python train.py --n_layer=9 --d_model=128 --n_head=4 --n_kv_head=4 --head_dim=32 --d_mlp=320 --vocab_size=1024 --activation="swiglu" --norm="rmsnorm" --norm_place="pre" --norm_eps=1e-06 --positions="rope" --rope_base=10000.0 --rope_fraction=1.0 --qk_norm=true --attn_scale=0.362 --bias="none" --tie_embeddings=false --parallel_block=false --init="uniform" --init_std_qkv=0.0361 --init_std_o=0.0361 --init_std_up=0.0361 --init_std_down=0.0 --optimizer="soap_variant" --lr=0.006 --beta1=0.95 --beta2=0.95 --weight_decay=0.0 --lr_head=0.00648 --warmup_steps=40 --schedule="wsd" --decay_fraction=0.919 --decay_shape="linear" --final_lr_fraction=0.0 --batch_tokens=[16384, 32768] --seq_len=256 --doc_mask=true --train_tokens=137600000 --steps=5901 --dataset="wikipedia_en"
Each number is 128 + 24 x the weight over its row's rms, rounded and kept within 0 to 255. Layers, rows and columns count from 0. The size above them is the row's rms in percent of the matrix's.

# layer 3 MLP down (transposed), 320x128, rms 0.305, rows 309-315, columns 64-127
size [ 98 110 105  95  95  94 105]
[[ 96 167 126 115 110 146 113  77 136 118 123 110 106 143 155 106 113 111 148 130 115 124  67 118 135 130 106 108  73 155  91  87  95 156  80 132 116  89  79 129 130 114 127 142 114 131 136 113 161 129 136 144 102 133 152 116 184 120 121 112 149 120 132 135]
 [ 72 122  99 118 153 110 148 192  59  85 102 145 108 143 125 103 131 120 107 152 110 149 115 131 131 156 142 136 143 133 171 124 115 152 144 150 117 123 102 128 155 151 143 107 105 127 115 149 170 125 111 115 144 113 142 148  99 138  91 142 169 137 144  96]
 [174 153 136  92 149 141 145 141 118 125 150 104 143 106 161 132 112 122  83 167 125 117 153 147 135 111 100 151 102 128 141 177 107 136 125 148 152 133 162 161 116  82 114 142  95 157 128 174 129 165 105 107 123 129 116 158 136 137 125 157 112 112 181 173]
 [101 164 116 136 126 114 172 169 102 131 100 127 129 162 142 141 105 156  70  90 110 148 140 103 101 138 125 135 150 122 105 160 128 149 126 126 125 102  83 114 132 145 120 123 149 131  98 119 167 147  99 120 128 103 168 112 169 154 124  97 120 157 166 168]
 [140 123  88 177 125 150 128 130 153 156 149 109 160 108 104 119 165  87 121  97 147 118 123 127 161 174 135 145 104 121 128 118 138 129 123  94 120 149 145 120 156 155 146 153  99 121 137  99 135 103 145 137 136  94 107 127 141 118  99 117 142  67 146 148]
 [126 130 106 125  99 131 117 163  88 150 130 126 135 110 137 112  73 160 150 104 140 101 126 147 110  99 164 105 115 174 140  95 106 111  95 114 108 168 188 106 102 100 110 102 113 136 137 158 144  88 124 141 148 112 168 127 185 101 110 144 109 119  89 147]
 [ 77  94 150 121 151 175 156 122  88 131 118 105 171 118 126 150  92 105 128 152 128 122 132 143 174 180 121 117  68 105 129 148 148 168 113 146 120 121  88  95 151 144 128 121 132 136  93 116 101 127 128 154 174 105 106 135  89 145 127 140 122 125 124 116]]
# layer 3 MLP gate, 320x128, rms 0.309, rows 310-316, columns 64-127
size [ 98 107  99  94  91 100  92]
[[109 111 181 126 177 101 172 159 126 174 147 119 135 125 124 150 140 171 132 100 104 117 117  94 131 121 157 152 128 171 125  96  82 154 137 103 145 130 116 122  68  78 121 167 142 141 116  93 114  90  87 123 124 146 127 103 105 100 121 144 152 120 140 142]
 [161 139 170 165 160  63 121 102 114  90  92 124 116 158 151 138 117 223 151 116 114 125 130  94 141 127 180 113 117 149  71 144 124 135 121 100 135 107 171 128 121 150 106 143 123 140 149 124 113  98 147 137 148 130 132 119 168 142  78 135 141 143 169 128]
 [149 142 128 110 106 113 129  92 141 134 117 133 135 115 123 103 104  81 156 163 126 117 154 121 140 157 123 101  72 119 178 120  99  96 155 192 138 144 151 142 139  99 156 146 123 122  90  96 100  90 186 131 108 121 107 100 144 136 108 146 124 142 103 113]
 [132 127 157 128 160 144 137 138 111 119 127 126 167 113 112 137 162 116  83 168 154 160 117 115 132 133 142 122 152 168 124 151 135  79 116 131 107  93 123 101 132 122 160 154 148 116 123  91 111 102 154 146 112 128 139 177 142 109 120 181 117 153 114 119]
 [188 132 142 111 125 131 114  85 129 115 144 153 134 141 104 164 126 139 135 157  85  83 150 127 142 111 135 134 129 136 139 151 138 153 108 114 155 119 130 155  94 102 100 109 156 104 108 126 131 129 115 107  96 167 134 160 146 150 117 142 127 156 110 158]
 [171 163  98 155  88 152 119 169 149 178 139 126 121 181 120 105  98 116 116  96  92 110 108  88 169 116 130 120 138 162  91 141 119  92  98 138 124 142 146 144 122 150 115  67 107 122 167 139  99 161 104  91 128 151 103 105 137 162 146 108  97 134 159 130]
 [112  92 101 155 179 143  92 160 131 141 115  75 122 159 142 142  98 123 137 134 160 132 129 125 104 116 139 123  96 137 153  86 148 149 141  80 153 141 101 149  90 179 102 109  67  94 164 125 123  86 151  93 128 124 152 157 150 117 144 126 135 157 104 123]]
# layer 3 MLP up, 320x128, rms 0.316, rows 310-316, columns 64-127
size [105 114 100  93  91  98 100]
[[135 115 117 166 107 127 166 131 112 105 120 165 121 119 145 102 142 133 108 114 148 105 177 125 134  91 119 124 125 150 126 114 146 110 135 112 121 117  82 151 102 138 171 139 140 111  85 114 140 101 144 145 151  96 139 145 120  99 134 179 124 137 107 144]
 [161 126 151 119 118 129 167 141  99 130 131 119 148 129 157 136 123 172 115 115 160 129 148 105 112 144 129 142 137 115 113 102 132 105 123 155 166 106 139 136 103 138 143  94 117 123 174 170  89 144 134 146 117 101 135 104 112 134  96 165 115 171 170 133]
 [135 148 136 115 105 124 120 105 144 126 135  98 123 104 123 124 113 137 131 144 137 143 129 121 164 136 123 125 148 120 101 144 121 134 120 126 135 149 180 167 156 110 134 151 150 127 111 123 101  74 142  97 101 112 148 112 104 130  98 113 103  97 126 119]
 [152 128 181 133 142 113 126 151 145 135 131 128  93 129 121 125 119 110 136 146  97 184 140 160 155 102 116  94 144 183 113  99 123 135  90 152 133 109 157 116 126 130 105 130 133 143 158 151 105 155 128 103 130 100 109 118 130 105 119 125 153 128 157 176]
 [124 149 101 184 103 112 125 176 116 146  82 128 156 105 129 122 133 117 168 161 102  99 105 119 112 150  95 131 133 150 132 123 158 150 137 125 141 107 100 108 149 166 135 109 108 120 159 140 114 103  95 150 153 129 124 140 173  80 105 135 142 156 191 136]
 [ 87 116 132 110 163  98 169 117  91 152 158 122 166 107 109 130 117 173 108 156 180  90 110 137 104 105 126 144 135 130 132 110 148 132 146 123 118 109 140 165 145  96 105 143 123 155  97 125 142 136 150 135 106 100 122 165 114 133 125 100 154 135 109 144]
 [118 129 138 158 149 130 144 117 104 118  89 131 119  94 134 149 149 119 161 110 132 127 132 106 148 117 134 128 164 125 109 110 107  77 159 111 129 136 140 173 107 157 119 143 155 152  91 123 121 139 184 148  67  86 120 153 132 142  98 124 139 108 132  98]]